Each number is 50 + 10 x the weight over the matrix's rms, rounded and kept within 0 to 99. Layers, rows and columns count from 0.

# layer 6 attention query, 160x160, rms 0.132, rows 153-159, columns 0-79
24 55 30 50 55 59 47 73 47 31 59 61 53 32 55 46 54 42 83 63 52 48 65 44 22 45 45 64 63 54 30 43 44 38 51 46 27 50 37 54 29 32 70 75 33 43 24 46 36 47 61 54 47 53 41 41 54 55 58 68 52 43 60 65 55 62 62 44 60 43 30 60 69 69 33 38 61 59 55 60
47 33 64 53 25 45 49 35 55 56 55 61 42 41 51 55 37 37 59 56 45 60 41 51 47 42 64 66 64 61 64 62 40 33 67 39 56 48 45 56 46 56 43 57 64 60 59 54 39 31 64 51 70 41 38 36 67 50 61 60 60 56 58 66 62 52 50 63 62 50 52 69 53 49 37 40 42 46 47 46
60 62 53 73 65 45 36 68 68 65 60 52 47 47 32 42 56 65 41 69 66 49 46 31 54 55 31 50 34 55 43 81 35 43 44 61 59 29 77 53 43 38 52 49 27 62 60 22 54 48 47 55 33 49 71 36 58 55 55 51 48 35 46 50 59 55 55 75 46 50 60 42 27 36 38 23 67 39 57 58
43 54 51 42 39 51 59 53 15 49 33 55 44 51 72 52 35 72 32 32 61 50 29 46 39 38 44 65 58 60 65 30 46 62 42 51 57 42 42 46 40 51 45 60 39 41 42 43 59 44 20 74 54 50 35 72 31 53 41 54 41 65 70 55 62 73 59 72 70 53 44 60 48 30 38 67 54 35 58 43
49 63 48 52 26 33 53 47 54 53 24 60 45 47 51 48 38 36 38 73 62 41 57 49 68 49 81 38 53 46 52 37 68 52 52 50 25 55 37 49 42 41 47 48 42 59 40 58 67 44 60 41 67 54 49 68 60 58 47 51 47 67 10 33 55 58 76 43 73 31 43 34 52 34 45 39 32 61 58 40
48 73 63 42 23 68 47 38 48 63 47 54 56 57 35 41 44 68 56 40 42 53 61 51 54 38 55 65 39 60 40 43 37 60 47 38 37 60 27 36 71 53 60 40 55 50 56 50 43 72 51 64 50 46 49 62 61 37 38 46 48 45 74 42 68 46 32 49 42 37 23 46 55 48 55 53 57 44 59 64
56 40 54 47 33 43 54 48 31 67 63 46 66 50 51 49 38 65 68 45 53 32 56 46 42 46 46 57 52 32 35 48 62 39 40 61 87 60 40 79 52 51 45 56 44 40 38 60 39 69 65 64 29 58 65 43 41 41 69 44 42 50 37 50 35 44 48 63 68 56 67 82 66 50 60 69 51 41 43 35
# layer 6 attention key, 160x160, rms 0.129, rows 153-159, columns 0-79
46 33 27 48 58 50 38 63 54 48 30 52 41 54 72 45 49 49 25 48 45 69 73 25 44 29 55 34 26 57 36 71 57 60 51 42 45 61 52 51 51 54 72 56 25 55 64 58 50 41 46 44 45 39 64 56 44 40 53 50 65 65 55 61 60 28 66 39 55 65 52 59 48 45 60 70 26 50 44 66
60 61 35 47 40 45 52 29 64 38 36 47 51 63 52 57 42 42 55 63 37 40 48 57 37 67 44 50 59 52 54 32 57 64 35 66 53 41 55 40 62 52 80 46 56 55 60 42 60 51 42 39 58 63 64 37 61 57 61 49 58 77 49 64 47 40 50 47 39 50 47 32 72 46 50 56 42 36 49 37
45 42 51 54 60 55 61 65 63 51 40 48 52 39 57 50 34 57 38 69 49 35 54 39 66 45 43 59 55 46 54 39 60 74 36 56 47 67 41 48 59 49 44 39 48 44 62 58 32 51 34 54 42 36 48 44 45 35 53 56 34 49 63 41 40 66 48 70 51 73 58 61 46 68 52 64 44 42 65 47
63 34 46 49 48 47 38 52 56 70 44 37 44 66 46 41 42 52 61 56 42 30 45 37 50 38 55 46 64 42 58 40 59 65 63 55 40 41 61 41 77 59 52 42 52 47 55 44 59 60 41 49 56 63 64 48 42 23 38 28 67 26 43 33 38 50 67 36 53 58 54 24 65 45 66 40 46 42 66 41
45 53 42 46 29 72 22 38 35 36 49 71 46 44 52 56 43 45 67 41 44 39 53 62 58 65 24 59 63 66 58 37 56 38 49 46 50 42 40 41 60 48 42 46 37 52 60 58 45 33 46 52 48 63 57 56 65 43 49 63 42 55 66 39 44 57 43 40 44 70 44 21 42 55 46 57 52 52 54 47
56 57 57 53 39 44 57 50 35 50 32 53 33 62 38 58 40 44 40 69 46 34 63 48 76 62 66 29 44 33 53 52 59 50 49 44 66 47 46 61 72 43 45 70 62 74 47 55 76 54 58 38 48 60 41 44 42 56 55 46 40 50 28 43 52 38 65 66 20 66 70 55 56 52 48 59 59 64 32 54
59 70 49 68 61 34 66 45 66 35 42 40 38 54 33 37 63 32 47 43 62 49 53 46 33 59 30 49 53 42 48 63 32 44 57 43 53 47 55 36 55 63 49 62 48 13 65 46 50 62 73 51 51 43 60 56 38 38 65 50 39 36 44 42 60 61 39 60 40 49 55 66 40 88 44 38 61 58 53 50
# layer 6 attention value, 160x160, rms 0.147, rows 128-159, columns 0-79
44 51 50 31 53 62 52 52 42 59 45 43 62 54 51 58 45 53 58 78 45 50 45 40 33 75 68 39 69 44 47 40 58 53 32 51 52 54 55 42 48 57 33 58 60 51 53 51 30 59 60 57 61 61 35 36 49 62 61 48 44 60 50 44 49 36 54 63 36 61 45 51 51 51 47 52 50 64 39 34
61 57 41 48 44 61 57 32 42 43 33 51 37 43 46 43 49 37 58 55 38 55 39 67 50 49 54 37 57 42 51 44 57 42 52 40 58 32 43 43 66 46 55 65 27 55 53 61 57 39 45 43 58 34 46 48 58 50 65 44 48 55 43 45 45 47 50 47 46 60 43 37 47 29 51 45 50 38 41 53
51 37 53 39 37 57 56 56 57 52 62 46 41 63 42 48 39 71 42 47 40 50 44 57 46 59 61 46 65 51 56 50 53 49 49 46 42 49 36 43 35 49 47 61 49 37 48 36 50 37 41 48 54 55 47 55 62 55 54 59 54 54 62 50 43 31 42 66 53 46 55 61 53 43 56 55 64 43 51 56
51 49 52 43 44 53 60 44 50 48 57 54 47 59 45 60 56 57 54 43 38 59 45 43 44 52 47 41 49 45 52 52 60 52 35 61 49 47 42 40 51 45 57 45 54 54 46 58 37 42 44 65 50 33 38 52 36 52 57 55 52 54 27 62 48 43 28 58 44 50 66 35 40 60 45 55 41 50 52 66
46 54 53 50 67 41 62 50 58 46 55 55 49 49 37 43 51 43 54 55 49 31 53 39 48 43 63 47 52 58 43 55 63 58 36 41 58 41 37 69 46 60 48 53 55 51 46 56 55 39 50 70 50 68 39 41 55 55 52 34 47 41 38 53 40 46 60 69 50 53 39 44 52 59 43 35 52 52 34 46
51 53 35 41 50 50 49 56 75 38 54 40 57 49 43 57 41 40 48 57 55 54 59 37 52 44 47 50 57 46 44 40 49 50 34 54 48 54 36 32 47 48 70 35 49 54 43 43 47 49 51 42 51 47 46 46 49 59 62 28 80 35 55 40 55 61 53 44 51 57 53 52 54 62 48 44 48 68 44 56
42 49 52 44 56 37 50 58 56 34 49 46 50 43 55 30 45 47 70 49 48 50 55 50 43 66 40 53 68 57 49 49 47 57 44 61 60 48 52 47 49 50 40 54 53 37 37 70 55 42 49 45 39 39 58 49 60 52 51 37 43 52 31 53 48 44 48 41 48 55 40 76 61 58 50 55 38 49 41 56
51 54 49 47 44 60 49 61 37 35 57 45 50 51 53 53 41 52 62 50 50 55 48 42 68 55 51 51 55 31 65 59 42 34 53 38 52 49 57 65 39 46 63 52 48 46 71 50 57 55 31 43 35 48 55 56 41 33 54 50 59 66 46 45 44 52 48 55 35 61 55 56 47 52 48 46 55 54 53 46
52 38 50 45 53 38 54 28 54 64 43 56 62 56 44 44 48 57 47 49 61 46 31 54 56 66 51 53 35 40 39 53 38 43 39 43 56 48 47 42 54 58 60 58 57 49 54 38 73 35 50 66 45 53 53 42 39 37 47 63 43 43 40 35 69 58 43 42 58 41 54 57 52 57 36 44 50 42 62 70
46 43 64 64 30 41 55 50 38 54 46 40 44 47 44 43 54 60 52 36 62 52 45 53 72 38 44 55 50 56 44 51 62 40 67 54 52 43 50 42 47 66 34 58 50 49 52 50 40 47 58 57 52 55 37 45 37 39 63 44 38 61 48 43 50 59 50 51 41 56 46 54 49 51 55 49 52 60 51 54
53 60 40 44 66 44 38 61 47 49 39 62 63 41 54 55 46 52 49 33 60 62 50 54 45 64 41 50 41 53 45 28 44 61 65 44 44 53 56 63 48 47 40 70 41 50 50 39 45 55 46 50 30 45 59 49 55 56 35 52 58 56 50 49 53 39 42 57 59 55 46 57 60 44 51 48 71 62 52 49
53 62 34 49 44 55 56 33 43 57 42 48 64 46 48 57 59 55 56 46 52 51 39 50 55 35 45 54 55 51 42 52 55 57 52 57 65 37 44 57 61 58 65 66 52 55 43 44 26 45 43 64 35 50 48 49 49 71 42 60 49 35 46 52 58 25 45 64 59 34 53 38 53 52 55 53 44 73 45 33
50 61 54 47 48 72 32 66 58 55 36 40 46 52 62 59 52 22 43 43 53 36 72 33 32 40 39 31 37 49 45 56 45 70 56 61 50 53 53 64 40 40 37 49 36 47 59 45 40 48 50 46 57 57 37 54 51 58 55 43 57 42 50 47 38 64 59 56 60 44 60 54 52 33 41 42 44 49 45 50
52 69 46 49 41 46 60 67 50 50 27 41 40 54 42 41 49 47 45 64 46 68 42 51 49 60 54 53 60 66 59 46 51 68 50 60 44 36 71 36 55 52 63 49 60 61 60 66 45 50 38 54 40 52 53 60 43 51 50 61 55 49 53 64 66 53 35 43 49 35 37 65 60 63 47 40 61 52 44 55
44 51 52 48 30 48 44 41 63 44 56 38 55 53 47 52 37 42 65 53 52 38 39 55 67 43 76 50 52 50 54 59 35 37 58 76 49 53 42 42 38 45 39 54 56 47 44 61 44 54 58 41 49 45 59 49 56 56 72 55 64 67 50 51 48 37 63 39 46 41 40 54 52 36 48 30 46 54 50 64
52 42 41 57 48 37 57 46 56 45 46 46 37 44 58 35 37 61 63 50 62 50 60 60 36 44 68 48 50 39 46 60 58 39 35 54 52 59 63 69 50 56 56 49 52 27 54 53 52 61 40 53 56 47 44 58 45 46 38 38 49 47 74 41 39 30 57 60 50 57 45 48 51 46 49 44 54 43 35 55
48 55 55 67 44 52 48 36 41 57 48 41 61 51 57 31 37 54 50 52 51 56 59 58 29 48 62 72 27 47 33 45 50 64 41 44 48 68 55 43 49 65 53 56 43 46 48 39 59 53 59 34 58 55 59 58 48 46 35 60 75 52 35 58 54 60 48 52 34 33 31 35 41 61 50 49 58 60 55 45
59 41 45 60 63 36 55 61 54 42 54 64 52 54 52 54 39 51 57 56 48 47 39 48 41 52 68 52 51 43 54 60 43 53 46 32 43 35 59 48 45 63 42 54 48 47 40 41 42 63 35 48 43 63 71 52 47 36 63 33 49 43 58 52 51 35 51 49 47 57 53 51 45 50 37 55 40 59 44 48
61 44 45 55 63 37 53 48 44 45 58 49 52 39 64 64 52 47 48 61 49 53 59 68 44 49 55 44 57 49 41 47 43 61 33 37 52 51 51 49 46 42 49 49 51 50 59 46 52 60 82 58 48 38 52 54 53 45 50 56 38 54 40 52 55 54 49 35 43 46 53 51 53 32 49 70 45 40 63 42
51 46 55 77 41 60 53 67 42 61 49 67 48 47 55 54 32 59 50 62 47 33 52 45 43 50 45 59 51 45 65 58 51 61 35 42 43 40 50 43 54 54 59 36 43 35 59 56 41 26 49 52 38 48 56 57 55 43 56 64 58 49 62 57 61 42 43 52 47 53 48 53 47 65 43 60 60 55 59 41
60 55 72 54 53 61 48 40 43 49 44 50 55 46 60 38 38 31 64 62 41 57 61 54 33 44 46 54 61 65 53 41 24 42 15 44 38 42 51 61 70 37 60 55 42 77 49 40 38 49 38 48 49 65 43 43 43 49 58 36 39 55 61 58 45 45 28 58 57 47 42 41 33 29 49 54 63 59 59 44
50 37 40 41 47 56 57 49 64 67 37 45 48 49 50 54 50 48 49 52 41 50 54 54 36 39 33 41 49 51 54 62 65 56 48 53 43 35 31 41 47 53 41 41 48 57 37 53 39 67 55 64 53 52 45 73 54 30 46 41 53 46 49 46 60 50 63 53 71 37 58 41 38 36 62 51 44 44 44 34
48 56 48 44 57 59 46 32 17 56 45 54 55 42 43 30 44 57 47 56 31 43 41 42 45 53 58 47 64 76 45 47 61 40 47 50 57 55 42 51 53 37 44 37 49 38 54 55 61 62 48 46 58 43 44 51 45 45 55 45 60 43 48 30 53 45 55 66 31 45 42 46 53 51 53 67 44 53 50 42
59 44 58 56 49 53 44 51 28 56 60 41 58 52 51 40 37 54 62 47 54 58 55 38 59 45 71 52 60 59 54 32 61 61 44 25 58 55 55 42 55 47 43 50 35 52 37 61 61 45 52 55 35 48 44 51 44 60 40 64 42 47 45 38 54 58 46 48 61 59 45 57 36 59 52 42 49 53 58 47
42 33 42 44 49 51 50 52 56 38 54 44 48 45 33 42 39 47 60 43 59 67 51 37 65 39 41 57 55 48 39 48 51 68 44 44 39 44 45 54 49 51 38 49 60 53 44 65 49 61 40 56 51 46 48 61 37 45 46 47 64 47 48 52 46 41 50 52 59 43 62 66 61 31 50 48 51 50 52 61
60 38 47 61 57 50 43 58 62 44 62 49 56 73 56 55 48 60 53 56 54 45 46 55 37 55 49 47 61 49 60 44 34 64 40 56 59 57 49 60 51 52 51 46 58 52 50 32 52 46 47 51 49 52 51 49 42 43 25 74 61 49 43 49 37 49 31 56 49 39 44 43 47 47 62 46 55 59 46 45
43 55 50 50 46 57 56 71 46 40 60 50 39 51 55 39 63 33 45 32 50 51 41 61 62 33 49 64 40 42 61 57 39 51 42 50 58 69 54 56 58 31 47 32 43 55 48 46 56 59 36 56 51 39 48 55 61 57 54 37 27 63 65 22 48 46 61 40 54 30 53 59 55 61 53 48 61 65 43 48
53 44 47 48 53 42 37 48 57 66 54 32 46 42 43 43 43 51 54 35 55 51 68 50 57 56 80 48 58 66 41 54 49 48 56 60 55 36 41 65 55 51 58 45 41 66 54 53 49 51 53 59 53 52 73 41 40 50 50 46 46 56 53 41 50 62 52 53 47 54 42 66 43 44 52 53 53 64 36 64
57 56 25 43 48 53 28 52 42 43 46 70 61 55 48 46 29 57 57 43 46 43 49 41 30 56 50 50 41 43 41 43 55 63 45 47 41 63 55 58 58 47 52 54 34 58 56 47 51 63 60 48 48 53 58 37 63 57 58 55 46 66 48 48 40 55 39 48 51 61 57 43 52 36 46 69 62 44 49 44
47 42 41 56 59 36 53 42 55 50 47 39 49 63 39 29 56 58 35 58 42 43 47 64 52 42 47 45 40 38 69 50 48 48 44 49 53 65 58 51 43 55 41 51 73 54 52 54 50 50 46 36 45 51 48 45 45 59 38 37 48 43 47 57 49 47 43 55 42 55 45 63 52 54 61 52 44 56 49 38
26 48 52 47 54 60 30 67 58 66 52 42 51 53 46 42 40 45 45 45 56 58 61 50 40 29 62 51 58 43 59 33 48 54 60 55 55 46 38 54 48 55 60 50 46 51 45 62 37 48 33 53 50 63 51 62 48 46 54 57 50 51 57 42 61 48 50 49 42 48 34 64 36 65 55 68 42 32 44 41
50 34 57 41 71 56 40 48 62 50 54 39 59 45 44 69 47 58 52 67 38 50 58 59 50 52 50 52 40 35 62 47 32 32 53 43 50 35 56 40 62 56 59 56 54 48 42 60 58 55 60 60 47 53 35 66 54 52 47 36 48 51 46 59 48 59 49 51 45 57 46 36 51 49 50 38 54 51 41 48
# layer 6 attention output (transposed), 160x160, rms 0.0969, rows 128-159, columns 0-79
37 41 41 50 49 47 52 34 45 51 45 46 44 42 52 49 61 36 66 35 53 42 52 46 42 44 50 41 39 68 36 70 35 47 44 56 48 42 52 52 48 52 54 42 50 44 43 47 52 34 60 41 53 33 36 51 55 69 46 51 47 46 52 57 57 62 62 46 52 50 63 63 49 37 52 59 62 55 40 55
50 45 48 58 38 35 38 58 54 58 52 33 69 36 38 41 49 59 64 37 27 46 43 43 54 53 37 50 60 53 51 44 30 53 53 63 64 57 55 60 49 64 56 45 58 45 45 54 47 55 47 48 50 65 51 46 67 37 36 49 55 40 33 50 55 49 48 55 60 47 43 56 55 49 54 64 39 47 29 44
44 50 47 50 50 52 37 50 61 55 53 55 31 58 41 52 43 53 46 53 71 49 33 61 52 63 59 42 38 46 46 39 52 57 56 39 51 35 49 42 47 51 58 57 56 67 43 47 44 46 35 53 55 61 44 51 47 57 33 47 62 32 60 49 54 59 42 28 48 58 59 34 60 49 54 63 64 50 48 50
53 31 53 51 50 39 52 49 48 46 47 60 38 53 42 39 53 58 47 58 55 58 63 51 56 51 59 52 70 63 52 57 50 41 51 51 47 55 50 33 45 61 65 52 47 41 49 51 54 53 40 59 69 63 46 47 38 55 46 53 50 59 38 40 42 61 51 54 53 45 58 70 64 47 41 56 46 58 44 47
38 65 45 47 51 43 28 47 60 36 64 48 35 47 41 46 50 54 61 53 50 57 68 36 49 42 51 50 51 60 46 55 45 50 61 40 39 50 54 52 40 42 56 72 50 46 41 46 55 40 55 47 46 54 40 51 49 46 60 57 56 39 43 52 54 47 41 42 62 58 44 48 57 49 54 52 56 39 58 21
60 56 56 50 63 41 42 37 52 44 42 54 56 28 73 48 71 47 54 51 53 45 44 61 40 40 47 57 55 56 48 48 81 63 43 48 58 64 58 43 50 66 25 53 52 66 46 42 51 53 58 47 49 60 45 56 51 44 41 39 52 47 63 57 31 69 67 51 54 54 52 45 55 55 65 48 52 47 65 46
45 50 48 59 51 55 48 55 60 63 52 58 45 56 35 62 61 54 36 54 65 49 53 44 43 36 45 56 64 60 44 65 60 43 60 55 54 51 41 45 28 47 55 40 46 48 49 51 56 62 58 33 67 43 35 53 66 54 45 69 55 62 45 62 46 44 34 53 46 41 33 49 41 45 52 36 57 32 54 52
55 46 46 40 57 51 44 34 57 53 46 41 42 40 40 49 42 56 47 64 61 41 56 45 52 52 57 47 38 44 49 42 45 67 65 61 65 33 46 50 57 45 42 51 50 47 50 42 48 68 36 51 61 51 41 50 69 61 50 47 24 57 40 58 38 54 65 53 44 42 54 50 67 42 49 49 50 50 29 61
45 64 65 40 41 73 49 56 27 46 48 43 42 46 46 53 48 50 56 58 47 59 49 49 51 63 50 60 48 39 26 33 37 36 59 51 35 58 51 63 37 56 48 49 53 69 48 60 52 55 37 52 53 46 47 48 36 66 43 46 49 60 57 54 32 37 51 53 37 37 42 68 39 51 41 63 48 40 54 52
46 52 56 50 58 68 54 51 53 67 67 50 50 47 35 46 36 37 50 48 74 52 52 44 47 48 56 43 66 47 66 51 38 49 47 55 54 61 68 45 58 54 37 45 50 40 57 51 46 45 47 34 64 54 61 53 49 26 59 48 60 37 71 34 60 51 58 45 48 56 55 44 50 57 58 36 56 37 57 46
44 58 40 58 53 56 49 59 71 62 58 30 46 51 52 53 34 42 49 50 47 55 39 51 42 55 65 55 51 60 45 54 58 67 38 27 46 27 30 32 47 41 53 38 57 56 52 44 60 51 36 47 53 47 63 60 58 55 50 63 44 48 51 52 34 57 61 44 53 55 44 41 55 67 58 68 28 50 49 41
36 45 56 47 43 41 45 46 52 43 60 42 39 52 62 48 50 48 37 59 49 54 46 34 56 49 47 53 48 42 55 54 54 39 41 34 39 67 31 57 52 46 61 40 43 47 67 49 70 51 67 64 50 61 78 48 43 50 57 53 48 54 59 43 43 54 58 51 57 71 35 52 37 61 54 63 65 55 43 59
56 46 53 53 44 48 55 47 56 48 49 41 48 49 56 62 54 58 57 64 29 50 42 40 43 44 48 59 39 52 47 69 56 42 45 51 42 58 54 60 69 49 53 50 65 48 54 43 69 49 50 36 49 44 46 43 54 56 48 40 40 60 46 47 60 57 45 40 39 61 45 57 60 67 48 36 49 61 57 38
60 43 55 56 51 74 33 58 38 54 38 57 35 36 68 51 55 44 43 60 50 26 49 36 61 49 41 44 55 36 56 59 55 46 47 39 60 37 38 56 37 39 48 50 46 50 31 47 41 50 46 47 39 61 40 50 55 45 66 51 43 51 59 32 35 44 30 67 59 60 49 56 34 50 44 49 49 52 57 44
51 46 52 57 55 53 44 58 41 52 55 64 60 39 55 49 50 41 51 45 39 47 52 51 54 64 42 54 62 44 50 26 48 28 42 57 54 42 42 52 35 54 48 49 46 78 54 47 51 63 56 53 36 46 46 66 41 56 40 54 52 55 64 50 45 51 61 43 49 49 60 54 44 47 42 48 72 42 39 47
37 47 46 59 45 38 49 50 56 38 56 70 57 62 46 47 42 46 37 44 61 42 55 63 51 59 37 46 67 62 51 47 45 66 52 44 61 28 66 53 39 36 37 50 64 55 38 54 41 62 38 49 47 50 60 42 50 53 42 25 32 59 35 54 52 57 49 50 57 41 64 65 45 42 39 56 49 36 48 43
40 53 50 40 55 67 69 52 39 39 47 75 55 20 49 62 64 53 59 60 61 53 39 50 40 46 61 53 72 56 42 44 58 49 58 48 42 20 51 69 45 45 33 48 50 59 61 69 64 41 36 45 57 43 43 51 54 47 57 27 47 42 54 51 40 43 51 61 51 41 34 42 40 45 52 40 43 49 54 42
46 46 50 54 39 62 54 45 36 48 36 62 54 56 48 56 44 39 40 42 62 63 66 66 53 47 29 48 46 54 47 56 43 57 58 62 47 45 54 44 55 40 50 68 55 38 60 43 71 57 40 49 62 44 48 64 39 55 43 54 40 45 41 40 53 49 50 44 42 53 31 50 51 48 52 42 71 41 47 44
42 56 46 56 52 68 53 46 64 50 42 55 54 51 59 66 61 50 46 35 41 48 56 43 58 26 47 64 52 51 42 58 38 58 60 49 39 51 40 48 27 42 51 36 46 49 50 61 52 52 41 64 46 55 46 56 39 47 63 39 57 54 43 58 55 34 45 61 53 46 58 42 50 42 49 52 44 61 47 57
44 48 52 40 41 42 41 42 50 51 42 58 35 56 54 54 55 55 51 47 44 47 50 53 58 44 45 50 47 47 49 49 55 50 48 59 42 35 50 54 40 27 44 69 54 50 53 28 45 49 49 54 56 47 61 41 50 54 52 35 39 34 45 53 33 54 73 46 42 70 43 61 61 56 55 41 67 60 40 42
46 49 49 50 48 65 43 56 66 20 61 36 45 57 40 56 59 55 52 53 50 35 31 41 43 43 51 44 34 46 54 73 59 61 48 65 57 47 35 51 50 32 58 38 64 34 53 61 43 43 48 58 47 61 56 59 47 41 51 47 45 56 49 37 56 56 44 60 54 37 55 68 48 64 45 57 59 38 51 48
46 46 49 41 60 41 50 62 54 49 61 67 58 57 52 53 47 51 51 57 44 45 41 46 48 56 55 52 52 68 52 46 50 60 43 34 58 73 64 49 55 58 55 46 56 48 66 43 51 54 56 30 42 48 64 31 44 49 47 49 56 59 58 42 46 53 57 37 50 47 44 38 43 40 52 54 50 53 43 34
48 25 59 42 73 33 40 54 32 42 45 44 66 46 46 71 57 61 56 48 52 58 36 49 52 53 48 59 35 54 59 47 53 45 43 63 41 61 54 70 45 53 39 66 57 39 46 37 43 38 41 44 44 55 35 38 31 38 71 59 48 35 52 50 52 53 57 40 48 55 36 51 52 36 49 50 41 44 54 60
47 49 65 42 41 48 48 39 56 42 53 51 46 46 44 52 57 44 34 56 73 38 44 60 49 43 34 46 42 46 63 47 48 69 57 67 56 56 41 64 61 36 41 43 54 54 48 43 45 51 50 51 27 51 53 63 48 44 53 41 69 60 46 48 47 63 45 46 45 41 46 54 51 42 48 55 42 41 54 49
59 52 50 62 68 42 52 46 56 65 43 55 56 52 45 37 53 48 43 61 52 64 49 60 42 43 35 36 64 37 42 46 50 51 54 47 65 63 47 53 36 50 46 47 47 43 53 54 56 49 55 37 49 41 40 52 40 49 53 62 42 65 37 50 55 25 58 49 71 49 57 37 48 62 43 46 57 44 42 50
40 49 54 20 47 40 34 41 62 56 43 55 44 58 41 44 46 55 41 61 45 53 64 83 47 47 51 49 47 46 49 43 58 49 62 36 54 50 59 43 55 39 37 39 54 41 46 58 51 50 36 69 58 52 45 40 49 56 55 41 33 59 46 51 49 46 51 48 67 46 49 45 57 38 53 55 53 46 47 28
43 48 43 34 53 45 35 44 55 70 48 38 52 62 59 53 40 54 57 41 30 53 48 50 49 65 46 41 25 49 55 35 49 56 37 54 45 54 62 39 71 69 39 46 40 38 45 35 56 35 49 39 60 38 50 54 56 63 50 56 44 56 51 59 39 50 57 73 56 52 57 49 31 45 54 55 46 46 54 43
57 60 46 59 42 55 47 41 47 50 59 53 46 42 51 53 53 47 48 48 63 53 64 50 49 37 49 48 59 58 48 42 46 31 51 49 42 29 44 42 53 60 45 39 58 52 39 39 40 46 51 45 29 49 54 60 51 59 40 46 51 54 38 49 37 44 68 56 40 44 57 44 34 65 60 53 35 41 57 44
58 40 49 41 52 60 62 55 40 50 49 53 33 57 44 46 50 52 42 57 32 49 42 68 58 28 59 58 51 59 41 62 60 61 57 47 47 35 31 63 51 52 53 43 32 50 41 48 46 39 52 61 55 42 52 39 48 44 44 45 48 56 47 61 45 53 66 52 67 40 51 41 54 50 59 41 33 53 52 67
58 39 52 46 63 40 37 46 53 46 45 69 46 45 54 56 49 57 55 35 46 45 55 54 49 66 39 43 58 41 36 49 46 61 50 51 76 41 52 52 59 50 59 51 38 55 47 47 47 55 50 43 55 60 46 55 46 43 58 37 38 62 53 63 53 53 42 51 68 46 46 38 43 51 68 47 60 63 55 65
52 68 39 40 60 42 55 45 56 39 38 44 47 41 53 52 52 48 51 49 49 41 33 58 58 65 45 38 50 32 53 61 57 53 47 49 57 35 53 42 44 50 47 56 53 25 48 50 64 34 62 43 31 42 52 59 56 57 45 47 46 42 48 58 43 52 36 34 68 59 55 42 55 36 52 51 57 48 57 45
48 80 57 57 41 43 44 64 49 49 54 44 39 46 67 56 54 55 47 46 49 48 45 58 59 45 50 51 52 59 22 73 44 62 47 45 50 59 63 37 51 38 45 61 42 38 63 40 59 41 45 57 47 53 57 63 44 34 45 55 48 43 38 63 63 50 59 58 52 40 42 55 52 55 36 52 52 37 57 28
# layer 6 MLP up, 640x160, rms 0.191, rows 0-4, columns 0-79
55 59 50 52 60 53 53 59 31 35 53 47 71 50 66 31 46 54 59 52 50 52 57 43 52 50 58 44 55 60 48 55 44 45 57 49 53 44 59 52 55 53 59 62 54 43 41 45 40 75 29 48 46 63 40 40 46 38 68 35 57 47 43 30 40 69 67 47 47 65 51 54 39 56 43 58 60 53 57 59
56 54 60 43 50 50 64 44 53 51 53 51 41 52 47 52 50 43 62 29 65 36 40 66 44 49 67 65 34 50 63 66 49 44 55 41 46 58 53 43 34 39 51 48 43 59 33 50 60 48 54 50 59 40 62 52 49 40 63 60 37 43 38 44 77 50 40 53 59 39 36 51 35 50 60 54 47 55 40 58
50 56 64 48 40 67 51 68 45 70 55 55 40 46 48 67 52 61 42 47 63 56 48 56 42 56 58 60 31 39 48 47 53 44 41 45 50 49 52 38 46 61 49 41 49 39 42 39 50 52 58 35 59 64 49 41 57 54 46 56 57 53 56 52 60 20 44 43 50 34 59 33 49 54 59 49 53 46 56 56
40 53 58 62 56 39 48 68 52 42 52 42 49 50 27 46 60 65 45 54 38 41 53 53 50 68 64 45 48 50 29 43 53 39 57 61 39 40 51 42 38 49 42 39 46 33 35 49 40 53 36 39 49 74 39 71 57 48 39 50 58 66 56 60 39 47 45 64 43 59 47 45 45 56 77 56 50 64 44 47
71 54 59 52 49 51 68 40 50 51 39 48 48 42 37 39 52 11 51 46 50 52 55 40 50 51 46 51 59 63 46 44 40 27 58 54 60 60 42 59 38 52 43 55 60 64 45 46 58 58 34 40 67 62 42 52 45 58 41 33 56 49 46 44 54 57 62 71 50 53 63 52 40 47 32 47 59 39 62 47
# layer 6 MLP down (transposed), 640x160, rms 0.132, rows 0-4, columns 0-79
45 43 46 51 58 51 45 38 53 41 47 42 26 70 48 57 41 48 38 69 45 38 71 47 44 47 41 29 52 53 64 42 53 38 47 43 47 59 56 33 65 67 40 68 39 38 41 56 35 38 49 38 58 51 47 43 58 45 52 58 29 65 65 58 66 34 50 32 46 44 54 46 63 58 61 49 39 37 78 57
59 49 55 42 54 33 66 43 38 46 40 40 43 29 55 64 48 40 51 44 41 43 23 62 46 61 60 58 31 42 52 42 59 50 45 49 41 50 52 34 56 57 47 71 43 77 51 41 63 62 49 40 60 49 53 50 51 52 69 52 56 42 41 47 60 50 57 76 38 47 48 62 72 47 32 60 52 54 43 45
55 54 32 58 60 37 55 60 36 48 40 50 43 53 58 42 45 64 65 38 39 60 51 67 48 47 46 49 47 67 48 30 59 61 42 61 59 65 48 52 47 55 53 50 64 44 49 60 60 54 62 47 43 53 43 49 34 44 45 59 53 41 48 47 20 58 53 35 52 56 45 58 44 34 46 56 70 56 39 59
39 35 51 55 49 42 52 47 49 62 46 54 58 50 54 61 41 43 48 61 57 67 44 40 68 40 31 55 56 64 44 55 53 55 48 37 52 61 56 65 54 59 70 37 56 54 63 53 45 37 61 72 30 43 41 56 39 46 63 50 46 37 53 47 62 44 53 57 48 44 54 46 61 49 47 43 62 33 58 41
56 48 41 31 49 55 53 51 43 56 43 47 44 48 46 38 53 45 51 48 45 49 43 51 70 41 51 46 44 36 58 26 66 53 65 51 49 61 57 55 60 68 57 38 51 66 45 81 54 53 51 65 54 41 72 38 33 49 51 35 64 69 49 48 36 34 56 40 70 47 54 54 50 39 63 35 54 48 59 53